{
  "d_model": 384,
  "n_head": 6,
  "n_kv_head": 6,
  "head_dim": 64,
  "norm_place": "pre",
  "tie_embeddings": false,
  "extras": ["local attention windows", "shifted keys", "an embedding shortcut", "norms scaled by depth", "capped logits"],
  "init_std_down": 0.0,
  "beta1": 0.95,
  "beta2": 0.98,
  "batch_tokens": 131072,
  "seq_len": 1024
}
Each number is 128 + 24 x the weight over its row's rms, rounded and kept within 0 to 255. Layers, rows and columns count from 0. The size above them is the row's rms in percent of the matrix's.

# layer 3 MLP down (transposed), 1024x384, rms 0.0422, rows 232-277, columns 96-143
size [ 95 100 101  91 100 103 103 103 104 103 102 101 102  95 101 102 101 105  97 101  93 101 102 102  97 101  94 105  97  98  99  97  99 100  98 100  98 100 104 104  94 105  98  93  93 105]
[[158 179 162 145 129 127 126 125 136  68 100 120 104 153 143  91 135 142 113  70 145 138  93  86 145 159 186 106 105 154 159 102 152 144 147 126 140  88 159 124 100 202 162 119  86 128 123  82]
 [135 135 131 105 165  95 130 121 148 127 138 158 123 132 113 140 152 113 185 126 112  97 154 128 146 141 128 105 157 123 138 136 143 121 119 178  81 146 166 142 144 192 121  96 101  88 140 118]
 [123 118  77  99 127 142 115 100 131 120  78 125 122  94  67 127 128 115 115 149 152 148 140 133 118 115 197 110 137 160 128 111 123 118 170 134 135 147 125 118 141  24 120  91 161 153 138 137]
 [116 138 125  88  71 145 166 134 115 131 124 200 118 128  94 109 117 109 125 139 103 161 136 142 120 143 145 121 122 156 173 133 169 116 141 132 148 109 152 128 103  61 118 168 136 147 160 154]
 [126 121 158 121 167 121  85 146 128 153 167 171  87 133 120 133 126 141 148 142 165 127 150 142 132 136 144  90 117 126 122 147 161  94 162 109 111 113 140 113 112 127 132 112 118 138 135 122]
 [129 102 137 112 110 122 144 156 113 157  64 175 144 168 111 114 126 177 112 117 116 114 155 103 130 145  97 192 132 114 142  94 180 145 112 130 127 147 111 137 131 173 117 139 129 126 117 127]
 [103  98 130 147 122 126  78 144 159 132 177 119  91 194 136 118  85 148 101  93 100 127 142 166 136 108 112 134 109 126 116 182 185  80 131 126  90 122 140  95 159 103 150 171 111 131 152 133]
 [151 130 136 135 150 138 156 149 179 105 127 115 133 136 121 111  87  97 115 123  70 100 169  97 132  91 124 124  89 113 162 150 172 123 135 119 157 174 128 133 118 126 123 166 169 119 105 122]
 [136 124 123 131 116 112 120 149 109 169 113 106 137 107  93 156  93 108 131 145 176 118 138 126 148 137 129 115 134 151 110 121 102 126 145 107 144 154 122  53 156 178 129 107 115 141 143 144]
 [146  88 141 116 137 147 131 144 155 134  89 133 139 129 139 133 140 153 107  96 100 115 164 147  96 119  97 165 128 169 131 159 143 106 168  78 176  73  66 150 116 145 131 103 118 110 144 116]
 [112 152 164 143  94 123 139 135 144 109 144 142 107 135 153 101  89 179 105 147 161 140 131 134  92 116 108  72 145  88 147 158 114  82 158 129  99  85 136 158  78  48  84 161 160 129  81 161]
 [109 109 135 143 174 152 129 125 135  96 116 170 126 151 149 126 114 147 102 153 191 126 149  86 102 111  92 117  99 132 112 108 143 160 122  96 140 147 125  96  93 226 134 147  98 126 104 160]
 [102 126 110 133 131 115 178 123 164 120 127  89 139 134 100 114 138 136 118 148 120 146 160 117 115 131  95 129 151  64 121 115 113 163 119 111 106 134 136 142 127  58  89 150 114 128 139 160]
 [121 129 107  82  70 150 124 133 116 149 125 114 130 100  99 126 147 121 136 158 130 178 155 123  86 123 105 133 102 130 128 109 140 103 108 106 140 115  57 126 142  73  98 141 169 112 141 145]
 [179 171 133 127 126 171 136 141  75 118 121 162 180 118 117 143  74 115 131  97 110 167 103 122  92 112 132 144  95 108 106 162 134 110 121 164 163 135 109 130 155 196 161 102 133 146 152 163]
 [ 86 169 128  51 142 148 153 112 145 161 129 131 108 142 131 105 136 104 125 178 123 171  89 115 129 112 115 164 162 114 145 130 155 164 116 108  92 157 132 124 129 118 126 134 123 147  70 129]
 [142 132 105 113 173 148 133  64 111 129 127 122 129 124 110  94 116 143 170 115 122 120 104 142 106 113  85 155 187  88 145 161 130 136 134 103 113 124 118 120 119 172 126 144 110 169 113 123]
 [131 138 170 156 147 138 108 106 101  93 166 156 127  87 134 138 143 130 131 110 117 116 135 146 116 100 143 173 124 145  97 120 157 144 143 125 157 123 166 151 121 216 147 135  80 107  76 112]
 [178 100 160 118 109 179  79 128  64 153  88  81 167 119 115 164 121 150 105 127 160 130 127 154 122 153 140 132 115 143  99 101 121  91 121 123 121 101 122 135 121 125 176 104 172 147  76  99]
 [119 137 104 125 126  74  98 118 129 142 115 125 120 159  56 176 144 153 146 131 150 142 124 131 104 120 119 150 101 124 111 113 145 148 151 107 108  94 117 160 155 223 134 135 165 100 171 118]
 [131  95  98 138 136 120 165 128 118 111 182 139 143 112 129  81 134 116  96 124 142 126 134 146  97 114 113 106  97 164 150 110 159 132 126 138 143  82 159 117 116 173 177 141 152 143 105 169]
 [163  94 129 139 130  56 177 121  98  92 137  98 172 128 112 142 130  94 113 123 104 108 154 103 157  95 116 129 130  93 151 112 156 133 110 140 142 111 127 152 169 148 116 157 138 130 122 120]
 [141 101  76  57 135 108 127 174 118 126 134 111 120  89 169 162 125  99 112 103 114 133 147 116 109 146 114 133 143 170  86 151 101 171 141 149 145 158 161 139 137 137 114 109 105 127 138 117]
 [108 117  85 160 108 117 153 148 113 154  98 139 133 146 158 111 143 119 149 123  86 118 145 170 114 141 148 123 106 119 115 206 109 130 124  90 127 136 107 132 124 136 145 158 118 132 153 166]
 [130 136 139 103 127 143 125 133 165 105 151 136 108 155  95 132 102 128 153  89 121 128  90 105 151 117 145 138 153 119 114 117  87 101 130  96 167 137 133 100 101 193 126 116 110 119 117 114]
 [137 144 112 158 100 105 127  93 116 129 183 116 112 167 118 114 131 107 142 105  86 126 118 149 167 111 143 160 138 114 162 102 151 121 160 130 174 135 112 110 106 111 148  97 136 136 134 132]
 [171 116 113 146  98  81 100 124 123 133 148 130 158 123 115 138 143 136 148 147 114 130 131  97 169 152  90 109 116 155 129  87 128 152 140 144 107 129 150  95 123  88 135 129 142 153 162 128]
 [ 94 127 106 146 145 142 126 134 134 119  89 124 119  85 149 115 112 138  91 148 116 111 125 104 139  98 140  97 126  86 120 118 149 108 134 102 152 114 126 159 165   0 165 154 106 128 145 140]
 [119 174 138 118 133 130 145  91 109 122 145 157 145 133  93 110  89 133 118 171  82 136 134 132 103 136  78 133 108 120 120 130 114 103 112 123  88 130 124 147 117 143  93 136 133 147  87 129]
 [188 137 157 132 109 135 129  79 138 109 113 154 157 112 151 100 121 174 114  78  69 146 116 107 113 146 143  81 115 121 123 129 125 180 173 132  84 113 132 147 145 103 150 107 109 152 131 124]
 [143 123 120 149 100  87 130 110 137 119 106 130 136 141 107 166 119  79 137 154 119 114 149 163 145 103 161  74 100 130 115 144 145 122 165 153 118 135 130 120 127  45 113 157 137 161 101 147]
 [122 186 144 139 114 155 107 136 118 101 125 157 130 129 119 131 111 157 123 167 145 163 112 111 123 104 153 110 145 138  98 134  90 139  90 153 132 150 148 109 139 167 109 141 139 158 155 112]
 [135 146 206 163 123 125 123 152 123 128 164 106 167 129 152  97 132 155 176 112 156 141 146 147 190 135 148 160 142 147 132 143 117 166 149 113 142 110 124 132 115 115 153 111 134 146 112 123]
 [137 115 122  93 151 139 118 101 115 115 141 138  71  78 104 139  72 133 105 126  79 116 111 103 160  98 110 101 102 138  93 138 153 149 105 157 114 152 134 103 117 165 134  81 118 145 102  91]
 [108 116 104  85 134 140 142 131 118 120  81 129 144 118 133 127 158 128  73 153  68  77 117 117 194 116 137 101 140  92 146 133 122 136  99  97 154 106 162 128  93  95  74 120 121 156 136 113]
 [138 133 152 106 193 156  99  93 123 108 137 118 124  67 139 146 155 139 103 110 164 111 154 138 173  97 100 150  82  93 123 145 137 138 105 127 119 153 135 130 138 207 112 140 155 128  82 119]
 [168 160 131 126 112 131  78 125 115 101 109 132 127 145 163 108 132 164 140 158 114 124 130 122 187 122 164 103 108 111 148 141 129  94 123 160 149 157 145 118 138 220 111 123 112  46 136 139]
 [ 81 126 148 152 144 153 148 148 125 138 144 114 128 137 169 118 123 170 102 132 154 167 117 123 128 114 133  60 137 150 173 141  93 110 156 148 159 107 106 157  94 124 102 147 153 113 104 138]
 [120 140 137 167  62 112 103 157 131 151 174 138 116 126  82 121 140 119 132 147 109 107 158 119 150 159 117 128 174 142 158 120 103 150 137  96 129 112 122 135 115  52  83 130 170 140 125 128]
 [178 114 125 162 102  91 125 152 123 116 133 132  98 112  96  86 133 141 116 114 127 166 168 151 116 130  86 120 132 158 164 150 141 137  81 163 120 153 146 148 107 182 147 124 122 101  96  88]
 [132 143 102 136  92 131 139 155 140 113 131 100 133 130 134 134 127 128 191 153 131 132 114 140  96 162 104 135  80 154 147 143 120  92 131  99 103 108 139 166 134 189 137  94  80  92 131 137]
 [ 94 145 116 126 105 111 149 145 101 102 132 114 134 130 116 137 122 131  86 138 132 156 114 113 127 151 160 144 107 139 118 138 114 111 103 127 157 129 128 128 139 142 106 136  97 108 149 116]
 [146 105 130 129 153 137 159 134 150  81 115 136 139 103 151 108 142  84 130 111 119 141  85 143  98 119 123 127  96 121 134 132 177 110 135 121 111 128 116 141 134 134 126 163 114 118 133 161]
 [138 147 116 112 151 149 138 179 118 112  83 129 113 149 111 114 118 161 111 113 151 136 110 112 113 119 159 152  86 107 133 148 124 147  91 145 153 151  82 148  97 109 145 156 147 145 136 127]
 [126 134 132 169 135 134 163 126 134 132 130 126 109 173 110 134 113 160 150 165  86 123 156 169  82 151 146  90 118  91 194 107 137 147 122 120 136 139 104 143  88  99 136 142 124 120  97 165]
 [ 98 187 110  92 124 116 122 131  99 133 131  72 134 120  90  99 166  73 136 100 121 135 182 107 102 132 103 103 148 137 102  68 146 133 142 132 113 148 115 125 119 228 124 110 134 134 108 118]]
# layer 3 MLP gate, 1024x384, rms 0.0471, rows 233-278, columns 96-143
size [100  99  94  98 105  97  97  98 100  98  92  96 100 102 122  98 114 103 105  98 103  96  99  94  99  96 101  94  98  91  94  96  96  96  97  97 107 108 100  89 108  95  95 105 110  90]
[[123 139 125  94  92 160 140 136 109 107 104 131 149 101 115 114 122 106 114 146 114 106  83 120 105 111 162 116  84 130 147 156  72 132 142 129 108 141 153 122 157 127 143 149 122 130 150  97]
 [ 77 173 118 124 100 147 113 111 138 128 105 123 156 113 142 153 114 133 113 117 147 136 120 112 107 113 166 161 141 154 115 143 160 150 126 120 125 114 101 132 141 126 129 118 148 155 146  69]
 [123 154 128 143 132 134  97  99 153 105 126 143 108 102 109 111 117 116 146 105  85  52 152 126 163 142  73  90 146  98 135 114 153 150 131 103 132 146 116  67 185 147  91 107 125 135 149 130]
 [114 128  94  91 163 141 106 166 119 165  93 107  94 158 167 168 135 119 134 164 137  81  96 144 107 116 127 129 124 149 116 144 111 113 144 105 133 123 145 100 175 125 135 102 155 130 123 115]
 [105 176 106  82 116 129 115 165 143  98 142 118 136 140 141 125 102 149 193 137 139 119 115  91 138 158 156 133  91 145 135 112 171  95 112 143 155 108 125 145 124 138 148  81 114 150 117  66]
 [112 112 134 150 131 143 153 150 141 138 147 157 128 169 156 113 138 131 101  87 107 123 121 143 127 104  73 121 103 108 105 191 138 102 134 100  91  84 139 123 134 124 140 130 154 130 164 117]
 [105 152 165 146 143 122 106 111  91 136 165 109 133 152 136 110 106 121  99 143 177 132 119 118 175 104 169 134 126 189  90  90 134 162 133 125 135 128 135  89 135 144  78 172 130 126 123 158]
 [ 83 163 116 131 134 136 153 142 131 159 131 120  81 127 114 122 118 103 138  96 127  89 115  74 139 141 147 125 144 173 112 118 138  98 134 162 169 109 136 121 151 125 147 116 111 124 151 105]
 [120 175 124 107 123 158 110 121 120 110 128 118 102 124 147 151 153 108 126  77 145 137 110 108 128 114  99 186 116 119  81 122 105 122 108 173 124 113 120 120 149 134 150 146 103 148  92 105]
 [137 191 144 113 106 119 131 147  79 160 106 178 155 156 115 123  99 141 150 133 172 134 127 126 121 128 130 143 149 104 125 150 152 140 112 142 100  57 119 145 123 144 141 136 133 160 166 181]
 [138 126 106 147  95 153 137 183 164 100 181  92 130 178 105 118 146 108 162 185 117 110 104 144 171 166 129 123 126 101 127 126 107 189 142 132 145 119  97 118 130 104 104 143 159  95 137 118]
 [ 81 142 148 150 108 132 126 154  71 113 148 124 168 107 148 134 106 117 163 144 142 133 149 108 141 190 121 145 123 177 154 129 115 152 163 147 132 109 164 128 133 176 104 111 124 116 138 147]
 [130 117 183 163 142 130 119 130 122 117 142 136 109 155 143  90 111 144 136 139 127 115 143 128 180 145  97  79 149 137 145 148 140 125 100 114 137 108 156 107 136 171 134 138  84 138 141 126]
 [121 128 125 131 116 117  99 168 129 168 142 108 142 153 104  86  93  98 133 146 119 167 124 104 121 126 145  93 134 124  68 172 151 147 102  97 136 109 141 128 107 132 108 129 140 134 138 168]
 [117 158 110 142  91 103 115 120 126 108 129 132 142 128 126 135 118 134 114 125 161 150 158 150  72 100 147 119 132 123  88 106 114 163 155 124 106 147  86 127 142 154 129 121 125 138 107 115]
 [116 149 131 138 139 154 169 121 121 124 102 129 108 109 140 155 133 155 127 130 133 119 127 104 105 168 140 163 102 148  95 128 161 147 133 154  99 127 136 168 121 116 133 148 123  77  89 111]
 [ 93 150 146 113  85 132 105 124 108 141 129 137  98 149 118 105 107 126 152 130 181 163  91 104 139 134 161 143 136 137 122 115 116 143 145 147 121 112 126 141 125 135 153 120 151 128 158 133]
 [136 153 113  65 142 149 121  99 141 118 124 124 110 140 130 146 140 107 142 123 158 130 114  95 160 131 159 161 120 145 154 151 121 148 106 128 115 134  86 121 162 104 149 116 131 104 118 133]
 [151 174  87 107 105 172 139 144 133 128 133 142 104  88 153 141 131 165 166 145 105 123 129 114 123 135 141 126 173 117 164 124 145  96  87 118 155 104 140  85 131 168 138 120 112 101 109  89]
 [137 113 105 143 103 146 117 144  92 140 109 138 123 142 156 111 122 130 150 156 143  86 104 151 123 154 109 115 144 138 138 138 128 116 115 137 143  86 127 118 144 131 140 116 110 123  86 122]
 [ 68 161 175 103  91 119 152 129 141  89 117 114 173 104 116 120  85 115 139 117 153 139 122  65  52 157 182 160 138 107 145 168 142 109 132 137 104 116 118 145 131 120 136 102 132 105 110  93]
 [138 104 126 130 133 121 111 139  84  80 142  92 114 110 109 153 155 123 147  89 145 166 121 105 122 137 143 151 150 170  83 161  70 110 143 143 146 142 135 153 129 169 132 154 118 105 149 130]
 [144 143 153 140 151 140 122 127 126 121 140 123 105 132 117  81 116 129 136 147 136 140 111  98 109  98  70 132  97 127 111  82 121 116 143 186 106 117 108 138 144 129 131 125 126 139  80 121]
 [113 115 121 159 135 123  90 144 138 129 111 141 132 106 109 107 118 108 128 133 149 158 132 127 119 124 137 119  95 183 131 110 145 126 133  95 146 114 119 120 108 131 144 143 109 156 104 134]
 [ 87 161  86 126 108  98 111 101 140 103 175  82 103 122 141 170 112 132 128 155 117 154  95 113 117 102 125 120 109 167  97 108 170 104 113  99 121  82  99 123 129 145 136  98 142 105 104 149]
 [132 142 101 105 126 108 154 143 159 118 108 116 136 142 168 138 151 145 104 183 126 162 133 128 122 165 128 184 107 106 125 187 110 142 114 183 139 168 150 166 113 121 133 132 144 108 136  98]
 [123 187 145 102 116 113 133  93  94 116 153 142 129 112 128 134  53 171 152 130  99 125 126 131  97  77  94 154 142 157 132 192 102 104 145 109 148  79 145 154 157 113 126 134 132 128  93 113]
 [131 100 112  77 113 140 112 126  99 128 162 128 109  43 137  89 120 129 134 153 142 114 126 122 124 155 148 130 179 184 151 107 152 156  98 137 140 168 119 107 134 105 135 143 115 127 122  93]
 [151 171 146 146 150 126 120 107 148  95 135 135 128  53 132 121 129 133 144 118 116 125 116 100  99 149 164  87 144 137 164 125 113 111 161 111 131 144 111  85 118 143 133 155 142 107 116  85]
 [ 88 135 137 107 128 119 133 167 114 122 152 134  98 127 155 116 124 158 151 117 170 143 100 122 122 123 104 178  91 149 126 141 114 147 123 127 150 111 132 142 172 168 155 142 125  94 133 140]
 [114 145  98  86 131 174 142 140 125 137 168 115 147  77 148 132 115 138 130 109  99 114 132  98 151 128  95 160 131 136  98 143 106 153 145 162 149 128  86 126 107 107 139  81 118 152  97 103]
 [107 189 144  95 141 146 119 151 163  87 116 151 142 140  67 167 100 129  93 133 133 116 140 114 111 121 123 141 132 141 107 189 126 111  89 117 141 104 119  79 122 125 123 132 147 114 141 109]
 [146 122 116 111 109 130 169 152 115 123 158 108 164 145 111 144  83 184 109 135  82 134 159 133 137 161 124 105 144 120 161 149 159  86 135 124 149 131 136 164 124 157 140  77 138 135 130 127]
 [115 110  99 121 130 101 125 121 139  73 154 117 128 128 100 158 116 155 146 126 136 171 116 103 122 114 193 137 127 122 142 159 138 137 104 144 154  97 117 141 102 130 143 117 157 118 124  99]
 [138 134 122 160 171 115 137  90 143 128 100 133 106 135 129 158 122 152 124 140  97 126 130 112  78 147 149 131 103 132 179 160 154 146 137 122 123 126 115  98 122 113 141 159 113  85 117 165]
 [147 119 131 116 109 102 148 133 117 128  99 149 123 152 137 119  85 104 105 144  84 152 120  95 131 117  84 125 122 151 169 148 140 165 134 123 123 127  97 111 137  94 129 137 126  81 146 165]
 [131 114 133 111 104 110 133 100 168  77 130 166 104 136 127 117 146 153 136 141 130 151 115 110 153 119 108 142  92 156 127 158 142 178 135 152  97  51 150 111 133 150 146 123 139 136 134 164]
 [114 177 151  91 106 118 113 122  99 171 119 128 136 120 149 184  71  95 112 162 168 159 130 149 131 110 119 131 110 148  77 117 130 165 131 137 152 124 100  92 119 153 165 128 168 147  91 166]
 [119 131 156 145 117  87 118 155 150 118 147 162  64  98 131 141 111 138 134  78 150 148 129 113 145 147 106 114 115 134 100 105 131 107 149 154 100 139 160 147 100 151 106 109 155 125 186 142]
 [118 115 149 104 112 117 177 141 133 120 126 132 142 157 174 159 130 142 120 116 139  98 121 126 131 111 129 147 119 127 158 127 162 104 147 125 146 134 123 143  87 108 146 124 113 130 112 122]
 [130 114 111 118 147  80  87 141 117  95 164 100 100 159 140 114 126 138 110 164 140 154 129 100 138 126 120 156 125 148  96 132 158  92 114 125 175 136 144 125 123 160 109  86 119 118 145 122]
 [ 95 156 134 124 134 156 143 138  78 165  97 190 146 173 102 112 114 108 131  69  77 102 132 106 139 147 112 139 122 130 114 105 142 117 128 131 153 169 152 140 141 131 104  87 130  95 150 135]
 [128 132 128 108 127 127 122 144 113 137 143 119 125 109 125 130 143  92 138  72 107 145 148 112  99 116 135 135 154  90 118 104 148 122 108 119  71  88 103 146 131 143  95 101 149 141 165 146]
 [ 95 151 138 127 166 176 138 135 113  92 119 104 139 141 145 117 113 129 154 131 182 178 132 124  86 168 168 141 106 176 111 147  93 107 109 191 162  93 148 167 159 164 144  89 137 166 191 134]
 [129 134 123  82 168 154 120 126 128 113 104 144  75 137 133 155 125 150  63  94 143 101 172  68 140 150 100 136 103 141 147 140 150 139 117 156 104 125 161  94 128 157 154 127 135 127 111 139]
 [119 147 120 136 140 111  99 124 116 154 123 154 118 123 152  61 116 124 147 113 159 148  87  59 141 135 157 101 129 117 105 159  85 154 159 133  59 133 128  99 144 125 140 111 151 127 163 139]]
# layer 3 MLP up, 1024x384, rms 0.0453, rows 233-278, columns 96-143
size [105 100  93  96  99 104 101 101 102 100  97 100 106 103 109  99 111  96 103  98 100 101 103  94 101 102 105  96 100  97  98  98  98  96 101  98 102  99 100  94 104 100  95  93 105  98]
[[119 148 148  92 173 107 102 116 120 107 130 170 136  91 106 149 145 129 180  88  77 109 151 109 120 150 123 155 176 129 159 113 120 140 127 111 109 137 122 113 156 105 133 140 136 116 118 161]
 [112 121 165 137 121 120 115 124 103 112 113 167 113 134 138  91 113 165 135  84 137 133 138 130 106 165 110  51 131 143 144 145  93  66 136 104  97 116 152 161 128 141 115 129 138 142 143 120]
 [132 124 161 125 135 125 126 159  90 145  71  96 148 135 152 125 122 107 120 152 167 115 150 145  99  80 138 151 135  91  99 134 103 134  92 136 106 140 133 146 161 134 124 132 123 129 106 132]
 [ 95  88 144 116 150 146 108 131 110 151 164 120  72 167 113 121 106 136 104  75 136  91 133 152 133 139 136  80 140 143 126  96 109 117 161 104 108 123 144 115 127 113 120 108 142 135  95 117]
 [121 157 154 128 102 179 156 151 122 139  80 124 164 200 137 141 150 163 123 122 161  97 111 113 140 118  95 145 150 109 143 110 134  97  65  93 127 131 127 142 169 110 142 130 116 117 105 110]
 [127 131 145 102 112 157 151 109 168 107  78 126 160 134 105 156 191 167 113 156 143 104 102 118 146 124 159 147  99 169 174 153 141 114 128 128 185 123 132 148 115 139 149  59 124 134 104  95]
 [142 123 137 142 116 122  90 120 126 143 143 118 123 114  67 126 155  85 102 124  90  90 130 161 138 146 113 158 144 123 122  97 142  99 157 137 146 136 109 112 131 112  93 121 140 120  93 150]
 [138 110 130 158  98 116  87 123 150 158 143 111 129 130 105 124  97 123 110 140 136 155 148 121 124 164 131 128 137 167  81  64 173 136 103 131 147 137 111 103  97 132  94 122 162 114 117 170]
 [113 125 132 105 191 153 118 141  99  95  89 138 133  95 161  83  79 118 111  93 122 146  98 112 129 130 101 159 138 144 126 151 118 137 107 124 131 100 146 114  81 130 129 104 129 124 150 133]
 [104 113  81 118 181  97  85 114 109 104 110  81 125 106 125 147 131  99 120 115 130 106  99  98 109 142 160 118 120 160 121 141  84 136 135  75 181 146  86 178 133 111 179 136 141 112 116 145]
 [119 127 156 135 108  88 105  66  74 147 153 124 132 144  97 100 122 113 138 139  90 138 179 152 118 135 141  96 122 117 137  95 139 165 143 152  65 109 132 132 130 121 113 124  77 145  89 144]
 [105 147 155 155  92 114 135 102 143 144 163 110 178 124 129 146 103 162 139 181 118 142 174 134 128 122  75 111 129 110 148 117 144 163 165 142 139 125 110 131 131 133 121 153 133  91 123 181]
 [126 147 121 116 189 121 135 136 126 157 162 123 104 102 113 118 149 112 158  83 133 149 121 116  98  75 106 128 106  96 138 120  87 146 169 152  92 125 104 106 130 110 100 122 128 160 115 119]
 [163 111  78 115 146 118 124 179 129 140 143 156 135 213 148 110 110 124 158 162 135 167 120 117 145 100 111 139  68 111 143 116 142 152 155  98 159 114 147 148 111 134 115 144 116 113 141 151]
 [ 93 104 116  93  70 118 164 157 151 130 159 110 124 148 109 121 115 137  82 119 151 125 136 137 137  89 129 105 134 152 103 146 151 175 140 107 126 117 122  75 110 113 144 111 168 102  84 124]
 [101 101 151 155 148  76 121 140  80 111 109 120 154  94 141 116 146 134 137 111 102 105 125 107 165  98 134 135 156 118 119 123  93 141 123  88 165 147 163 175 153 141 133 137 159 123  98 167]
 [118 103 150 142 123 134 131 116 130 134 155 128 176 102 155 168 137 156 158 144 107 108 157 130 143 118 143 115 153 136 108 180 161 153 121 149 173 181 118 134 129 136 141 144 113  98  79 122]
 [102 110 163 129 137 144 130 139 113 158 141 125 121 140 180 118 151 152  49 147 128 123 149  97 118 138 126 112 135 118 105 140 120 163 125 137 121 132 136 105 133 118 103 107 129 122 106 104]
 [106 103 125 166 144 119 106 127  93 123 132 150  90 103 158 168 120 143 102 128 122 122 123 152 139 146 148 157 117 120 122 105 168 101 127 133 151 106 132 138 156 119 177 142 172 111 123 123]
 [125 167 132 143 150 120 177 113 105 172  80  81 124 121 158 137 172 140 121 134 134 140 171 122 117 110 153 155 148 143  89 149 175 142 119 169 131 148 111 117  83 123  72 151 103 127 104 152]
 [108 122 134 122 111  79 129 145  95 140 123 185 117 134 120  76 160 142 138 109 135 145  90 120 120 101 110 120 162 102 137 134 108 138 178 105 150 154 107 132 140 126 146 128 125 165 114 123]
 [143 156 108 104  76 143 121 178 111 125 150  85 172 142 168 163 152 136 106 139 161 129 110 132 100 123 124 127  85 132 151 115 113 129 145 145 104 160  94 102  96 121 141 113 111 131 147 106]
 [162  77 136 115 143 102 167  96  73  92 111  98 126 137  95 111 104 142 124  95  90 146 142 133 149 132 125  79 111  91  74 129 156 112 160 134 166 120 162 158 152 118 151 137 126 139 168 109]
 [ 94 104 149 166 117 144 115 172  98  98  93 105 171 142 150 133 121 153 108 141 140 146  93 114 117 134 130 138 168 163 143 102 172 165 137 155 135 144 117  82 131 151 113  84  98 106 128 153]
 [ 96 155 136 162  90 103 133 103 114 158 165 102 168 119 112 133 117 125 159 129 138 140 107 129 123 169 149 155 150 167 104 114  92 108  79 150 162 137 136 137 104 119 147 109 116 129 100 109]
 [132 110 123 108 101 128 149 108 130 126 150 139 136 159 172 105 170 107 104 161 161 127 123 180 155 135 114 129  84  75  84 113 131 115 116 163 158 147 133 120 127 113 148 143 135 128 146 112]
 [128 143 104 129 157 144 162 138 134  94 139 154  97 114 102 113 154 104 103 124 115 131 100 131 112 189 130 111 162 121 155 127 110  90  85 113 118 162 111  89 135 163 145 144 119  78 142 111]
 [110 141 127 147 115  94  94 125 126 107 182 149  90 143  81 143 103 116 160 116 151 107 102 136 168 102 158 111 140 160 126  90  92 138 128 193 111 125  95 152 110 104  97  78 137 130 143 187]
 [144 129  95 116 113 138 121 100 111 126 128 125 139 136 159 136 158 151 112 179 102 125 107 152 101 135 119 115  94 111 205 143 134 116 106 126 120  85 134 158 140 135 159 106 125 145 101  64]
 [113 162 157 152  97 116 137 131 119 139 187 125 130 148 140 133  97 141 160 102 107 111 143 184 145  87 112 119  99 117 126  91 132  95 168 152 166 143 112 146 136 107  91 167 131 114 115 144]
 [125 131 131  87  92 105  95  98 121 137 137 142 112  88  95 101 122  87 153 139 157 105 103 128 131 159 135  71 146 133 117 121  91 108 138 134 151 102 125  99 122  96 129 124 161 133 126 110]
 [115 141 160 121  93  95 103 142 139 104  98 142 133 113  86 143 107 130 126 149 133 104 152 123 159 119 179 118 113 147 142 146 133 103  91 110 126 128 128  77 105 119 144 206 144  66 115 150]
 [126 112 111 148 139 138 140 113 103 145 157 126 146 133 108 144 142 110 117 133  88 160 119 118 129 153 147 119 100 146 149 125 113  70 119 129 128 133 153 128 115 112 167 153 112 124 129 137]
 [136 138 127 111 148  73  90 128 128 120 127  86 164 175 137 145 160 135 142 133 126 149 142 122 100 128 107 152 146  77 145 133 136 133 128 139 147 113 126 139  98 134  90 133 153 173 151 125]
 [128 149 131 101  85 148 158 116 117 171 158 107 153 163 112 152 129 137 130 139 131  97 117 153 125 117 153 117 114 165 109 171 146 137 175 120 142  88 129 178 125 103 124  97  97 119 157  96]
 [113 123 125 131 132 136 160 124 141 158 121 115  69  99 127 141 142 136 129 125 143 116 146 133 125 124  90 138 160 133 126 120 103 157 126 116 104 102 129 131 109 112 118 125 115 166 118 207]
 [ 87 151 126 158 129 145  79 134 142 114 131  89 133 111 107  99 126  97  93 101 136 108 160 104 122 116 153  76 110 126 134  89 131 131 153 129 119 152 128 121  96 127 102 104 148 173 120 156]
 [117 136 171 119 115 128 105 100 129 131 128 146 117 105  99 108 125  97 166 123 107 101 138 129 155 167 150 149 146 123 139  82 177 157 102 126 162 135 121  62 104 106 124  94 123 134 118 139]
 [158  95  99 179 140  99  93 132  97 133 105  95 107 109 147 111  84 170 127 150 109 155 101 165 124 128 104 135 166  99 146  94 114 133 157 137 152 137 135 130 109 126 149 130 116 131 164 111]
 [135 129 158 108 139 100 128 126 135 121 127  65 102 155 130 133 154  99 145  93  98 113 162  91 152 115 156 124 127 153 127  90 116 138 106 104 132 136 116 126 132 177  80 110 120 137 138 111]
 [159 134 107 159 100 132 153 131  88 131 151 109 132 105 133 136 130 127 140 155 165 134 151 155  61 142 115 121  57 148 127 120 121 165  80 166  88 100 121 113 124 133 129 125 119 133 143 154]
 [ 94 104 118 115 102 144  95 138  94  83  81 121 163  95 102 126  95 101 168 148 115 131 152 120 104 118 150 117  96 178  63 111 126 134 141 143 129 122 153 100 141 125  95 124 115 166 150 155]
 [148  50 171 128 122 124 181 106 120 140 114 122 142 112 141 117 119 160 104 144 159  93 151 156 117 126 126 135 137 128 104 158 113 111 174 115 141 149 152 124 122 120 122 104 111 127 128 143]
 [129 166 122 129 152 137 162 129 129 125 132 108 112 100 148 132 114 158 187 163 108 123 127 142  97 126 142 131  95 111 147 117 116  84 106 149 136 130 134 209 138 122 136 132 132 163 115 122]
 [ 97 167 154  95 114 116 120 118 142 145  92 115 114 156 130  97 167 107 120 102  96 140 162 121 140  92 123 118 118 113 118  98 127 138 118 100 105 137  80 130 142 119 117 106 143 137 108 110]
 [124 128 150 140 126 126 142 148 133 121 104 144 125 104 104 185 106 107  93 151 148 131 125 113 115  77  86 135 113 137 132 111 124 142  89 141 138 103 114 115 122 161 166 137 134 113 129 174]]